Weights of a small GPT-style language model, trained from scratch on English Wikipedia.
Size: 24 layers, 4 heads of 32, MLP 512 tanh GELU, vocabulary 2048, 5.09M parameters.
Training: a variant of Adam for these matrices, 380M tokens, 5796 steps.
Each number is 50 + 12 x the weight over its row's rms, rounded and kept within 0 to 99. Layers, rows and columns count from 0. The size before them is the row's rms in percent of the matrix's.

# layer 12 MLP down (transposed), 512x128, rms 0.0461, rows 170-197, columns 0-127
084:59 34 61 54 46 51 69 52 50 61 64 48 40 39 37 45 46 43 78 29 39 39 62 68 62 27 49 56 37 39 59 19 52 45 64 45 58 55 50 51 66 59 52 44 48 31 49 48 55 67 39 66 54 33 59 51 43 64 59 49 53 42 42 49 38 60 48 49 45 41 51 53 55 54 23 24 52 45 55 55 58 55 64 52 63 42 40 84 45 40 53 49 62 53 49 51 61 69 46 69 45 53 41 51 41 47 52 60 32 65 68 45 64 34 56 60 34 67 51 33 83 59 40 35 25 37 30 54
105:47 61 42 53 42 60 76 42 55 44 56 57 34 54 52 42 36 58 40 36 55 66 64 55 39 54 42 61 60 27 36 52 59 39 63 32 50 23 36 37 49 50 57 73 60 38 62 43 49 52 45 46 47 69 41 65 67 41 54 46 41 40 48 48 52 49 65 70 80 71 43 59 40 38 31 56 65 34 49 66 30 50 50 39 26 58 53 66 50 47 43 55 47 26 59 36 62 56 56 62 52 51 50 52 78 45 61 54 31 32 53 64 53 47 45 46 13 72 47 59 51 51 34 52 48 33 49 47
118:16 60 31 57 44 55 43 41 46 47 53 55 59 26 52 41 52 55 46 18 37 55 51 62 53 55 51 46 41 38 43 71 49 53 35 70 40 55 39 30 50 58 53 50 43 61 61 44 61 57 60 38 61 50 28 61 55 63 76 51 51 42 59 45 46 26 43 59 54 51 44 50 47 43 49 35 55 54 78 71 53 65 38 58 62 42 52 52 56 51 34 75 58 37 44 40 73 43 36 48 57 48 43 50 36 67 68 33 50 51 51 31 61 67 33 50 55 73 54 45 49 38 55 25 36 67 71 53
088:59 41 51 50 44 56 49 81 53 49 41 53 52 76 60 28 44 53 61 35 51 54 40 48 76 50 45 43 18 51 55 64 14 42 47 59 53 57 30 49 29 56 54 64 46 59 42 24 37 64 50 56 63 58 37 52 54 44 40 65 53 59 35 48 37 54 67 60 53 38 41 26 41 40 46 66 80 70 43 39 61 37 41 60 57 41 48 53 38 63 33 81 60 50 52 48 53 54 51 54 42 46 53 68 46 52 60 43 39 34 63 51 44 54 40 59 51 36 52 49 57 44 46 59 68 43 23 45
108:38 39 75 56 46 72 42 30 35 43 54 23 33 52 44 35 49 44 60 27 22 61 73 37 39 55 52 36 71 67 64 19 66 65 71 53 58 52 60 63 60 42 46 59 63 44 51 67 39 55 49 50 54 54 70 57 67 55 49 51 29 54 28 59 66 54 61 64 36 64 44 50 38 44 54 49 46 41 59 54 47 53 67 33 69 65 61 50 53 61 58 42 47 46 49 32 39 57 54 44 50 36 44 51 37 39 48 61 62 34 48 62 35 59 49 28 40 33 48 45 43 41 50 54 52 55 68 58
119:58 49 53 42 61 35 44 48 36 74 61 34 72 45 53 45 59 50 36 36 43 44 60 35 37 39 49 46 46 46 53 49 51 63 64 46 31 31 47 63 51 41 48 49 42 64 55 38 74 69 41 59 42 70 39 50 56 48 43 81 42 40 23 58 50 61 50 40 45 39 43 58 32 47 61 30 50 46 52 73 57 28 64 63 56 59 59 64 38 65 54 51 64 55 52 56 56 67 35 39 48 75 37 27 68 44 73 57 36 52 52 41 50 23 58 60 58 41 58 31 38 48 54 51 58 44 42 73
106:60 55 33 53 52 46 55 38 45 43 39 44 36 64 31 56 64 37 64 54 71 59 76 27 71 52 43 38 78 39 60 40 38 48 57 57 77 38 42 57 40 39 53 43 45 18 51 66 63 42 38 65 47 59 49 58 47 49 30 57 38 36 75 50 54 46 54 58 42 58 40 60 49 55 63 42 59 44 55 73 31 68 48 54 49 64 45 53 62 41 36 47 47 37 55 32 50 66 54 52 24 56 47 53 45 69 39 65 53 81 43 57 32 60 49 51 33 50 53 55 44 31 56 43 38 48 38 47
111:41 51 63 47 35 44 51 50 65 62 49 66 31 45 54 55 79 40 32 48 40 36 51 47 45 34 37 65 38 52 35 37 39 65 62 50 66 42 63 68 40 59 31 49 65 30 31 41 53 38 63 70 62 49 71 70 47 55 52 56 60 57 53 47 63 47 59 69 54 57 36 48 50 42 43 69 52 68 40 42 44 57 40 41 55 62 62 39 43 58 45 46 44 51 45 38 56 54 48 40 68 40 39 63 46 61 63 49 63 22 80 65 60 52 50 58 53 52 34 37 50 48 27 49 54 14 31 58
112:48 47 54 55 45 58 43 67 39 41 32 38 50 74 57 55 45 37 48 63 47 56 32 48 59 76 49 51 53 66 70 41 29 51 33 43 45 69 53 63 39 44 44 48 28 62 68 52 56 42 48 48 35 56 45 40 47 60 28 35 41 49 50 66 35 66 58 17 51 61 59 42 33 49 56 41 48 40 59 26 60 73 53 52 63 48 60 69 50 51 47 50 34 59 57 76 38 24 41 63 49 63 56 66 43 26 53 53 60 64 67 43 46 53 50 48 35 61 45 38 56 62 42 80 49 43 40 35
093:54 58 57 29 60 51 59 41 56 67 55 64 57 42 73 64 58 54 40 43 81 17 32 59 65 78 36 54 49 64 49 30 45 44 63 49 38 59 56 54 46 62 59 47 63 68 62 45 49 45 54 55 30 64 33 36 35 46 51 41 57 52 54 67 43 41 47 79 45 47 67 45 52 26 70 48 38 35 70 43 45 53 55 52 44 47 48 52 33 28 53 37 50 39 41 43 54 26 63 40 46 38 41 75 45 53 39 52 33 59 37 56 33 52 56 46 62 34 43 49 50 35 62 61 52 53 38 61
103:67 39 45 53 30 46 45 80 43 38 60 49 56 55 62 45 68 60 53 49 53 72 39 28 63 62 33 41 48 22 56 25 52 39 48 50 39 63 50 54 62 55 49 52 51 44 60 41 50 41 44 43 40 47 55 58 41 25 64 64 70 58 41 43 42 66 58 32 64 32 61 50 63 34 49 65 77 37 44 40 67 51 61 57 38 52 55 56 43 27 43 47 51 54 36 54 71 38 57 20 53 39 50 48 41 36 54 50 60 58 59 62 53 30 76 47 34 61 48 47 64 36 52 70 44 45 36 65
100:74 61 46 57 43 65 50 38 77 13 56 34 29 32 41 26 35 53 63 77 35 76 44 57 58 35 44 42 53 72 45 58 65 52 53 51 63 46 40 63 56 49 51 65 56 70 32 55 53 45 55 50 56 26 50 58 58 33 34 38 49 61 55 50 60 46 42 26 38 37 50 47 44 48 44 62 56 70 43 45 46 48 52 68 28 51 56 65 55 48 43 33 54 60 61 58 44 51 56 58 58 55 63 52 20 57 49 58 56 66 53 59 48 51 31 53 52 51 42 55 38 39 52 62 40 25 57 48
094:62 38 37 59 50 50 65 44 47 52 52 46 44 53 39 23 52 52 54 58 30 58 68 39 51 56 67 42 66 56 55 52 68 42 27 46 52 53 25 59 58 58 56 67 52 55 43 43 56 38 48 32 53 49 37 53 52 53 29 65 33 43 49 42 56 52 49 42 53 33 61 73 55 65 75 51 47 50 52 80 33 55 72 61 30 43 44 73 20 50 47 56 62 65 47 55 38 66 49 46 52 37 47 37 37 63 44 64 51 52 52 62 49 68 42 18 36 35 41 62 34 49 69 67 34 41 53 43
098:50 61 50 68 40 65 46 51 41 70 53 53 27 51 51 41 27 40 53 47 40 51 64 67 40 40 38 39 30 48 46 49 57 71 56 45 45 49 48 18 37 69 54 43 60 42 52 42 50 40 47 77 53 48 54 50 34 49 49 61 51 47 47 39 51 35 54 32 59 50 50 51 59 75 35 21 41 61 30 44 25 71 47 64 47 50 66 48 50 73 63 54 55 50 30 46 34 51 43 72 53 29 48 48 62 34 68 69 68 55 46 72 40 41 38 51 60 56 47 56 41 79 57 56 58 35 49 42
118:45 52 69 42 68 31 64 57 51 36 58 43 29 34 34 48 52 47 63 53 42 64 49 65 55 54 56 54 50 42 64 54 43 67 59 41 77 46 52 47 20 44 77 61 49 68 39 55 50 32 63 38 38 59 46 54 60 50 32 69 70 60 43 49 48 56 38 32 41 48 63 51 41 40 68 48 37 35 62 37 56 57 32 47 40 71 42 58 46 70 48 28 47 48 58 27 47 48 59 48 61 62 41 31 34 46 49 58 34 80 32 38 64 58 47 50 60 35 39 53 65 47 34 52 36 61 64 51
096:40 27 42 39 37 54 76 66 54 56 51 38 54 51 32 67 57 51 52 66 49 72 50 50 40 66 64 46 42 64 50 51 53 75 54 56 51 57 56 43 42 67 53 66 37 58 52 48 61 51 52 48 53 72 41 30 58 69 50 42 50 54 57 38 47 33 51 40 59 69 61 47 55 42 31 67 74 58 48 33 37 56 43 59 46 35 48 62 47 40 68 59 43 44 56 51 35 53 42 58 52 28 49 42 58 73 35 30 53 25 63 42 53 69 33 63 43 41 45 67 38 29 40 60 36 18 35 56
080:58 53 21 49 59 46 77 65 54 48 66 50 47 39 45 41 47 44 46 54 50 44 37 61 61 52 69 55 46 35 51 68 34 67 63 27 32 27 47 50 63 35 40 68 65 58 28 56 67 60 78 55 35 29 62 61 55 47 56 55 57 37 62 60 37 51 39 39 53 35 50 37 32 33 49 25 57 55 60 58 44 39 76 41 65 40 57 51 49 27 40 58 53 75 57 60 30 65 37 59 39 42 54 39 60 60 44 49 52 58 38 57 39 52 45 48 52 66 50 54 40 53 71 53 42 44 32 51
095:62 40 35 54 65 59 66 54 32 35 49 60 60 55 60 16 67 38 42 44 43 79 44 50 52 56 40 61 62 59 43 62 65 70 53 46 36 32 58 51 46 47 39 56 37 32 41 55 27 27 48 35 55 39 46 70 61 54 46 75 40 54 42 50 54 63 51 40 55 56 53 66 33 79 35 44 61 52 51 58 57 68 54 29 51 57 59 65 44 77 60 29 58 28 46 32 53 41 42 39 37 63 54 55 52 44 58 50 56 62 31 54 59 46 39 41 36 59 47 42 48 34 47 49 43 72 50 52
088:23 62 37 42 56 49 54 45 52 60 44 45 57 52 38 38 21 53 56 38 47 64 39 63 50 45 62 50 55 41 54 64 49 64 51 48 50 45 46 40 70 39 56 55 51 55 46 70 59 55 49 53 66 47 34 70 59 44 50 62 60 51 69 50 66 50 65 52 34 63 34 65 54 56 83 37 49 49 32 52 54 26 29 34 78 42 56 46 39 67 54 51 38 18 36 57 59 53 52 46 44 57 33 23 47 52 45 66 43 32 41 42 55 32 48 50 78 44 27 62 60 51 44 66 55 47 53 63
094:64 50 46 46 47 42 45 64 25 51 33 69 68 47 42 36 55 47 45 48 34 57 47 58 29 25 47 59 58 57 45 59 34 52 49 55 30 44 55 46 64 37 43 68 36 38 59 54 47 74 49 44 44 39 62 37 70 53 50 52 37 58 40 63 55 59 62 46 58 55 34 32 69 51 20 43 50 32 65 45 61 61 38 36 40 48 54 60 53 37 60 76 45 77 30 45 35 32 65 69 31 57 48 58 54 77 53 36 42 47 47 43 76 56 58 64 56 46 72 61 53 45 48 61 56 45 54 46
104:85 57 21 48 56 62 42 42 65 37 59 51 42 29 62 48 30 53 45 63 44 48 59 36 43 40 50 54 58 27 49 48 64 61 54 41 63 39 33 66 60 64 35 35 56 47 48 46 22 62 51 42 21 56 61 50 82 41 52 42 24 57 58 53 63 54 47 50 63 34 49 47 47 66 40 66 58 57 40 54 69 38 44 47 26 40 63 42 53 56 66 55 68 48 50 51 48 33 48 31 48 49 44 46 42 55 55 58 60 61 74 48 60 50 55 53 52 69 56 43 45 63 28 61 53 48 71 45
100:29 58 44 38 48 56 53 30 74 66 54 45 51 33 40 69 62 52 48 50 71 35 50 51 55 68 41 26 65 40 41 36 60 37 61 44 48 44 44 51 54 46 55 69 48 15 46 41 59 59 67 59 57 64 40 63 56 48 60 48 51 39 47 53 52 60 48 50 44 50 58 44 46 37 52 39 68 45 50 60 51 65 44 52 61 58 36 61 35 57 56 59 44 57 68 61 52 45 34 50 59 60 46 45 59 53 23 38 37 44 66 55 51 48 61 47 22 19 61 36 76 29 72 51 43 57 19 61
103:28 58 37 63 37 39 56 64 48 53 49 37 45 52 51 41 28 64 54 72 48 48 55 64 55 53 66 50 78 50 52 47 50 63 51 58 43 58 52 45 60 34 49 72 43 70 27 54 50 36 48 51 49 50 61 29 66 34 48 60 25 55 63 63 53 63 42 63 39 40 54 44 44 25 70 35 26 52 28 59 64 50 65 48 32 44 49 52 51 48 40 47 54 62 36 49 38 50 67 41 47 65 63 48 41 27 56 54 58 62 53 56 44 38 50 63 51 52 67 38 30 60 60 52 29 75 80 39
119:37 68 29 36 56 43 50 24 46 48 35 47 57 53 51 28 38 46 51 15 32 53 55 34 47 41 66 50 60 54 37 44 29 48 64 57 51 60 45 73 48 53 34 52 62 42 62 38 71 60 54 37 77 49 56 67 55 43 41 42 40 59 38 51 50 40 28 49 31 42 45 61 50 37 59 54 63 28 40 52 55 31 38 64 57 71 55 50 40 55 52 69 63 50 54 44 53 53 52 49 64 52 63 65 54 90 47 40 50 38 60 55 45 37 59 41 69 39 59 57 51 41 68 61 39 59 53 64
113:58 84 30 39 56 63 50 63 66 45 63 40 48 51 60 60 57 63 40 45 61 44 58 40 52 63 55 46 39 43 59 67 61 23 44 67 41 37 49 46 50 39 46 39 36 46 49 66 55 72 48 43 56 63 55 37 48 37 55 71 48 52 57 44 59 57 40 47 37 55 63 29 47 39 50 62 51 26 53 65 53 29 63 42 37 50 56 28 57 22 39 31 42 26 38 52 52 33 56 63 48 55 55 42 47 53 55 40 56 33 34 53 71 31 55 46 66 57 60 40 36 56 47 80 43 48 63 72
089:59 67 44 48 36 59 69 65 41 61 54 51 50 43 49 64 69 55 49 45 72 68 67 45 45 53 49 54 36 65 84 40 49 49 57 38 48 64 56 48 28 67 55 42 65 51 64 55 57 36 43 60 42 34 36 40 39 52 47 30 43 52 46 41 51 28 47 51 41 63 44 42 41 45 52 39 45 30 63 47 45 50 68 70 55 20 64 48 59 20 53 47 56 31 71 50 65 76 37 47 31 56 48 49 62 57 44 33 38 38 52 45 58 67 69 41 49 44 32 55 65 37 33 46 41 41 39 65
089:38 50 49 60 68 54 53 31 60 43 53 41 49 35 38 68 62 50 53 76 34 61 50 67 47 59 49 47 52 42 32 30 77 68 58 36 31 61 61 56 57 42 44 48 56 48 41 28 40 55 50 36 55 60 61 57 33 38 72 39 68 39 35 55 52 45 40 66 54 63 43 53 52 67 42 53 50 53 45 42 51 81 25 36 47 43 49 42 66 63 53 16 44 45 49 55 37 43 33 48 61 40 52 36 36 61 47 38 50 52 78 50 57 52 60 58 43 63 59 32 47 48 37 58 49 84 47 46
102:63 44 45 53 55 53 49 55 58 60 48 36 36 40 58 72 60 55 46 41 47 50 22 55 47 55 56 66 52 30 56 20 40 46 57 42 49 49 87 23 48 44 62 65 60 45 67 69 63 78 50 46 41 53 51 49 37 66 56 40 48 66 44 55 34 46 49 56 61 44 51 46 53 55 35 56 24 47 68 64 51 55 55 39 51 51 58 53 50 53 58 32 42 44 36 52 45 32 44 55 41 60 43 46 52 39 46 44 38 53 79 76 53 27 46 52 35 56 62 41 32 66 18 51 57 70 42 47
# layer 12 MLP up, 512x128, rms 0.072, rows 171-197, columns 0-127
103:34 34 60 37 48 49 47 44 59 51 50 55 66 55 17 59 62 55 59 54 71 48 50 57 60 42 46 63 46 45 35 57 43 79 55 61 54 30 51 59 59 42 60 53 38 62 31 64 52 43 51 61 58 29 50 33 26 74 48 52 48 51 53 55 37 21 50 58 35 45 76 43 45 67 41 65 53 59 43 75 51 52 53 41 66 44 36 46 52 51 50 58 45 30 66 57 45 54 53 62 38 57 49 51 53 52 48 22 37 64 33 18 49 49 51 55 49 48 35 70 58 56 57 69 28 61 31 53
109:25 56 65 56 66 52 50 56 46 44 44 50 57 25 38 68 53 54 36 64 72 54 52 55 79 37 55 61 39 48 55 69 46 29 68 70 50 38 45 70 54 62 48 33 49 39 45 52 45 40 46 60 50 57 65 57 60 48 62 68 48 40 50 53 59 48 27 39 38 45 41 69 48 42 22 33 49 40 32 55 45 64 65 48 47 51 34 43 39 47 39 65 61 46 60 58 49 66 35 51 37 37 62 59 54 92 55 37 35 57 47 40 49 38 61 48 46 57 61 35 68 58 33 35 49 65 43 52
100:35 56 44 34 48 54 53 58 53 66 52 51 65 37 48 40 74 68 52 59 52 34 67 40 68 27 34 64 53 50 50 63 55 31 47 62 48 38 39 44 59 55 63 53 41 31 55 43 56 48 39 45 46 51 51 71 49 60 42 40 37 50 66 55 54 61 50 63 46 54 33 51 45 46 49 29 10 71 53 53 74 40 35 54 38 49 58 48 55 18 65 66 52 52 46 45 35 56 28 27 64 62 47 56 51 59 50 63 44 32 25 47 62 46 41 46 41 62 50 33 55 57 55 76 43 56 69 61
108:54 61 34 64 61 56 51 56 70 38 31 62 48 40 37 67 40 46 54 44 74 33 44 40 49 29 20 79 40 45 25 54 35 56 42 65 50 46 55 57 45 63 63 23 45 54 59 44 59 39 50 42 50 52 33 52 42 59 53 38 58 49 42 47 41 39 71 73 41 55 47 56 64 72 37 59 46 42 59 68 39 24 48 41 51 58 66 35 50 51 38 48 70 68 62 65 39 45 39 55 54 54 42 34 44 63 45 41 38 48 53 55 63 44 40 54 54 38 85 39 68 48 59 55 44 43 37 47
119:37 57 61 50 42 60 46 69 32 56 46 45 57 51 50 64 62 65 48 53 74 41 52 48 47 27 51 53 51 67 61 57 68 55 36 42 49 41 56 62 82 74 42 45 40 40 48 74 34 39 44 62 40 50 46 60 46 68 50 69 56 54 57 36 33 40 54 66 36 50 40 52 52 52 44 44 49 54 35 31 29 53 49 25 70 27 44 41 53 40 56 41 41 37 71 46 79 41 52 53 47 37 42 58 44 55 40 45 58 50 49 53 59 39 46 51 25 58 62 62 73 52 74 69 59 69 55 33
119:50 46 55 41 37 48 52 60 59 47 59 49 37 51 53 74 57 31 45 52 49 39 47 47 52 48 53 56 80 33 46 55 68 49 51 58 22 60 38 61 63 73 42 40 38 42 61 64 71 51 50 43 37 41 66 57 54 60 64 54 28 42 40 48 48 72 47 69 67 71 33 45 50 67 54 46 56 56 76 64 60 53 51 46 48 45 37 39 51 49 61 48 43 29 45 63 49 24 45 25 40 76 51 50 31 62 45 53 50 56 16 27 44 50 46 50 54 42 45 53 60 40 66 28 53 35 38 43
115:57 42 58 40 39 73 53 53 38 50 38 44 38 55 34 68 28 72 47 40 52 49 59 41 36 19 61 41 56 51 82 47 52 63 57 53 56 42 44 61 57 53 68 21 50 38 66 59 26 33 53 42 79 60 35 56 46 53 48 38 52 49 51 69 45 53 33 69 43 72 50 54 48 53 47 35 54 57 46 48 45 56 46 51 59 42 41 49 53 27 56 40 42 56 43 34 53 46 56 20 32 39 75 59 40 43 32 61 45 47 73 42 50 62 66 53 38 37 60 54 60 46 53 66 55 44 69 51
111:55 43 58 48 64 40 45 49 42 56 54 43 55 49 33 57 64 61 56 27 56 41 50 40 53 33 44 54 47 59 24 64 58 57 48 52 53 44 35 47 54 68 71 41 63 62 39 40 77 60 45 64 49 27 48 51 48 53 47 51 50 40 41 62 62 41 53 71 37 60 40 46 40 70 31 65 56 59 49 67 47 33 62 54 56 79 53 36 60 23 50 56 61 73 73 20 42 58 56 45 53 73 46 50 60 59 59 33 57 49 59 43 36 48 56 42 68 18 43 64 48 38 42 53 63 30 37 57
111:62 59 56 69 35 28 65 65 44 64 50 57 47 12 34 63 62 57 39 28 68 50 79 35 53 44 48 35 59 26 43 49 55 65 32 49 59 40 29 69 44 63 54 55 53 55 50 54 45 61 50 67 54 60 43 46 38 48 47 60 49 45 55 55 56 36 32 47 47 48 46 52 24 58 31 61 52 74 32 72 42 50 21 47 61 61 38 45 44 47 37 57 46 61 63 47 51 57 64 45 54 45 59 57 52 63 40 41 36 30 47 33 41 44 40 38 50 62 60 44 74 65 47 52 59 60 59 44
111:42 49 53 77 39 49 51 68 78 53 66 42 35 38 49 60 52 26 57 55 52 50 49 39 54 53 54 63 71 48 44 52 57 45 36 42 70 45 48 62 44 36 59 61 35 51 43 65 43 50 51 75 46 47 47 50 65 80 71 56 32 24 57 55 52 42 67 53 28 45 41 56 45 68 58 42 50 72 55 57 39 37 16 34 70 37 39 60 40 57 23 40 48 47 54 47 62 42 56 31 35 66 46 39 54 65 47 39 58 46 55 49 39 51 43 54 52 64 64 35 52 62 63 44 38 41 56 32
095:47 68 51 84 35 55 45 39 55 40 23 55 41 63 51 59 46 58 54 46 67 22 57 26 50 74 42 53 39 42 44 83 54 58 52 53 46 43 46 38 32 37 59 43 56 54 35 69 53 37 40 37 57 43 43 49 45 34 65 80 54 47 39 43 45 46 32 53 58 60 37 44 44 59 59 71 55 64 54 43 47 47 50 43 53 43 49 55 67 64 39 49 71 79 50 61 32 29 37 42 55 70 58 54 45 50 48 38 59 56 42 52 34 48 61 49 55 65 63 48 54 76 67 43 40 48 50 39
104:53 41 56 61 61 50 41 47 73 72 58 59 46 35 47 59 68 42 48 56 41 62 29 41 59 52 40 60 34 61 68 51 53 53 60 67 54 54 42 61 51 59 46 49 65 68 43 56 52 55 33 52 47 60 29 33 64 34 44 48 42 51 45 49 58 51 78 63 37 56 40 49 68 60 54 42 64 79 37 59 33 51 57 63 53 50 59 39 83 30 60 66 61 39 56 48 46 58 38 45 47 60 11 61 45 55 30 47 54 69 49 40 30 28 40 57 39 32 46 68 57 43 39 51 45 58 50 67
093:59 39 59 36 56 41 34 61 40 45 63 58 44 61 59 53 41 52 35 49 45 37 34 52 60 57 46 36 56 47 76 40 56 50 41 61 31 52 33 51 78 42 50 42 30 67 61 46 37 51 43 62 27 52 41 70 61 54 69 44 17 38 73 59 60 60 61 65 42 73 48 78 53 58 46 56 43 45 66 35 48 33 53 53 36 35 44 52 53 38 62 43 40 42 52 36 59 47 41 41 48 60 42 51 74 44 29 66 30 59 73 40 36 62 45 51 47 56 48 53 49 49 66 39 31 58 57 32
125:59 44 56 66 60 50 53 47 55 55 47 56 60 36 62 58 38 47 43 48 43 18 73 36 61 68 41 44 69 54 64 47 38 49 50 43 33 45 52 84 55 56 58 54 52 51 46 43 55 69 38 69 47 58 66 58 44 54 50 50 40 41 64 62 35 43 53 40 45 74 45 53 51 65 50 54 50 69 45 60 58 50 48 43 48 45 41 45 29 58 52 43 47 71 43 45 45 17 55 30 42 58 55 76 73 38 54 42 35 45 36 36 43 52 53 48 69 66 76 34 35 65 27 57 45 47 31 28
097:50 52 80 49 55 31 42 34 47 57 46 39 37 58 74 47 69 52 39 40 54 49 63 54 64 53 52 29 51 57 52 81 48 51 55 49 58 51 59 61 54 48 40 44 49 57 61 52 53 60 37 44 75 56 64 62 49 69 71 58 45 37 60 66 46 67 48 48 61 54 43 49 28 35 54 36 33 50 20 38 52 30 65 71 45 64 34 44 39 45 68 52 34 22 45 42 44 42 39 43 56 50 62 68 45 42 36 51 36 63 29 35 35 41 50 36 68 26 46 41 52 47 49 54 65 65 60 43
082:55 44 59 72 46 36 37 70 44 52 72 59 42 61 40 41 65 55 45 51 60 37 49 57 59 52 46 58 38 62 54 58 69 60 55 55 55 55 64 56 48 60 48 56 09 73 52 39 42 43 45 60 67 55 57 55 54 47 54 45 40 37 60 48 71 41 33 49 65 72 50 62 20 37 55 73 49 46 46 55 45 48 52 53 47 38 50 52 59 32 73 70 28 38 41 34 63 37 66 50 49 34 46 55 37 41 57 51 50 55 20 25 54 47 52 54 66 49 59 67 46 78 49 42 51 47 59 30
094:49 66 34 54 36 55 40 53 61 48 61 42 51 62 23 53 28 60 35 51 54 54 26 59 66 47 43 65 45 48 61 59 52 67 69 44 49 45 33 54 62 57 54 42 42 36 61 61 55 61 29 54 43 69 64 47 48 48 61 70 45 36 51 43 66 34 52 62 54 61 56 58 51 41 54 59 45 30 58 53 20 54 54 54 66 73 31 47 45 22 49 74 65 62 41 38 52 51 65 51 23 47 53 66 39 34 29 49 26 58 56 49 53 62 67 52 38 55 39 53 46 59 54 28 35 44 36 66
089:61 61 47 53 52 45 42 52 43 46 71 58 33 24 51 77 54 47 49 54 50 49 35 30 46 62 51 48 65 60 58 41 19 67 69 65 35 62 56 67 46 56 54 61 30 38 54 41 43 40 43 49 20 51 60 37 59 65 52 74 57 36 44 46 42 53 54 53 43 43 47 75 46 36 31 48 49 54 61 35 47 48 56 39 59 41 30 51 48 36 50 54 50 67 64 39 50 40 61 45 38 57 59 48 65 63 27 43 35 84 62 48 59 44 60 37 27 54 47 51 63 57 52 63 34 63 30 40
115:48 64 60 62 49 27 39 53 51 60 63 68 45 56 60 62 34 36 42 38 50 49 36 59 71 56 54 42 40 34 56 55 33 74 44 50 59 39 37 65 51 37 63 50 44 40 74 65 48 67 43 66 56 58 40 48 40 40 43 48 33 48 57 58 50 40 55 57 28 69 46 77 32 49 54 42 51 44 42 67 32 52 27 65 53 56 40 56 22 55 49 49 29 28 37 45 62 43 41 44 51 52 39 49 47 25 74 54 51 60 53 37 36 54 51 26 44 47 35 69 62 73 57 64 37 43 40 52
098:58 43 77 63 47 66 46 52 58 43 36 30 34 55 56 56 58 23 44 46 51 34 55 37 60 58 41 41 49 44 76 49 15 58 65 59 44 32 46 48 53 52 57 63 47 48 21 53 54 32 52 56 60 43 52 35 62 54 90 45 29 41 56 51 55 64 52 52 52 54 50 77 41 57 33 71 43 64 56 71 47 44 31 40 73 47 50 45 36 39 36 32 51 42 54 55 48 38 35 45 36 41 54 52 43 44 57 60 45 38 45 50 35 51 62 76 41 57 46 63 61 53 51 65 55 56 40 45
102:59 53 78 49 35 42 46 31 60 47 88 56 53 39 66 66 46 53 47 45 55 43 47 50 49 55 60 50 50 46 38 63 42 68 56 32 42 55 58 43 48 43 71 48 39 40 50 35 63 73 37 55 48 31 29 67 40 61 48 35 32 20 65 57 39 45 58 66 48 59 59 65 42 41 54 43 39 55 37 48 53 44 37 47 70 49 45 48 51 48 47 62 41 53 71 61 66 54 48 46 55 66 36 40 35 29 27 59 30 65 35 33 32 42 54 34 49 56 40 74 57 45 47 36 49 67 45 56
114:24 62 48 54 52 58 46 52 56 45 24 50 45 40 53 47 56 67 50 62 62 46 38 39 45 55 54 49 53 25 60 62 56 63 52 54 71 52 53 58 62 72 55 47 28 55 53 76 43 60 28 67 53 59 40 46 62 72 46 67 58 47 43 56 46 35 24 65 41 48 15 55 46 46 54 25 49 39 51 40 42 29 32 34 58 49 61 45 49 53 43 64 78 40 35 59 50 71 32 52 57 50 41 49 49 46 52 54 53 46 41 50 36 42 44 65 59 32 66 41 54 68 73 39 38 43 68 42
113:54 62 53 45 50 57 42 66 42 58 49 46 39 47 43 66 67 70 46 59 55 46 65 53 56 44 28 43 42 55 66 56 50 40 59 35 39 29 42 66 53 44 55 35 42 43 64 53 34 51 42 49 45 54 35 47 41 57 43 41 47 63 62 30 70 40 37 59 38 73 39 30 37 53 39 49 58 54 61 46 54 63 49 45 67 34 66 43 40 48 63 68 52 48 71 45 37 31 42 16 32 46 41 51 47 57 61 60 47 57 26 49 54 46 50 49 22 64 60 72 73 58 43 42 52 69 47 12
111:43 40 67 52 57 59 34 65 70 55 36 50 60 48 60 41 30 39 57 28 54 33 53 49 43 50 30 38 48 50 51 54 47 68 65 55 47 32 58 54 76 28 64 54 62 58 39 41 52 59 62 61 53 53 54 31 44 49 38 44 24 20 66 60 52 47 57 50 47 76 33 56 60 61 33 42 42 53 39 52 67 38 35 50 30 58 43 60 52 35 48 39 61 53 48 54 29 55 43 06 63 51 57 82 49 43 53 64 50 45 52 60 51 55 40 43 54 37 46 45 52 50 36 68 46 53 43 49
097:39 81 48 44 47 49 52 43 47 48 52 51 62 37 44 63 52 58 31 64 39 58 46 56 47 42 56 57 80 35 31 44 45 67 57 63 41 39 40 48 61 42 65 40 59 68 55 47 65 52 70 44 23 62 28 63 47 35 51 63 45 25 39 43 53 72 44 60 48 64 22 46 49 42 48 68 51 52 47 32 42 34 44 52 65 57 40 21 39 78 59 56 56 63 56 38 33 59 45 50 48 42 67 43 66 58 46 36 58 64 39 37 56 40 53 58 54 52 47 70 49 72 59 60 41 66 39 61
097:38 30 66 53 62 46 40 52 68 50 47 67 39 36 56 46 43 53 56 37 48 45 68 47 39 51 63 38 48 42 35 57 56 59 52 47 56 56 65 34 60 57 73 36 47 71 43 35 72 57 57 66 48 41 49 55 58 72 35 46 40 45 59 38 24 27 54 56 49 53 63 64 50 67 39 44 40 62 33 84 50 39 30 55 56 51 41 53 48 41 35 53 52 59 61 51 30 27 28 55 43 47 46 45 48 33 58 33 38 28 30 72 36 65 46 46 42 50 53 74 54 52 62 35 54 41 67 63
110:35 57 59 30 40 47 46 70 38 59 39 34 52 48 35 60 52 70 60 61 51 43 74 51 42 49 58 50 50 49 56 61 63 74 49 67 41 50 38 48 69 48 40 39 36 52 69 51 53 47 32 81 61 34 50 52 66 63 39 64 49 26 50 48 38 41 29 56 47 48 32 59 40 51 61 52 62 27 07 54 49 53 46 42 47 52 41 36 74 54 48 61 38 43 42 47 60 68 55 42 35 44 36 45 53 52 52 61 47 63 33 59 40 58 43 67 46 49 54 56 83 42 43 51 60 58 50 67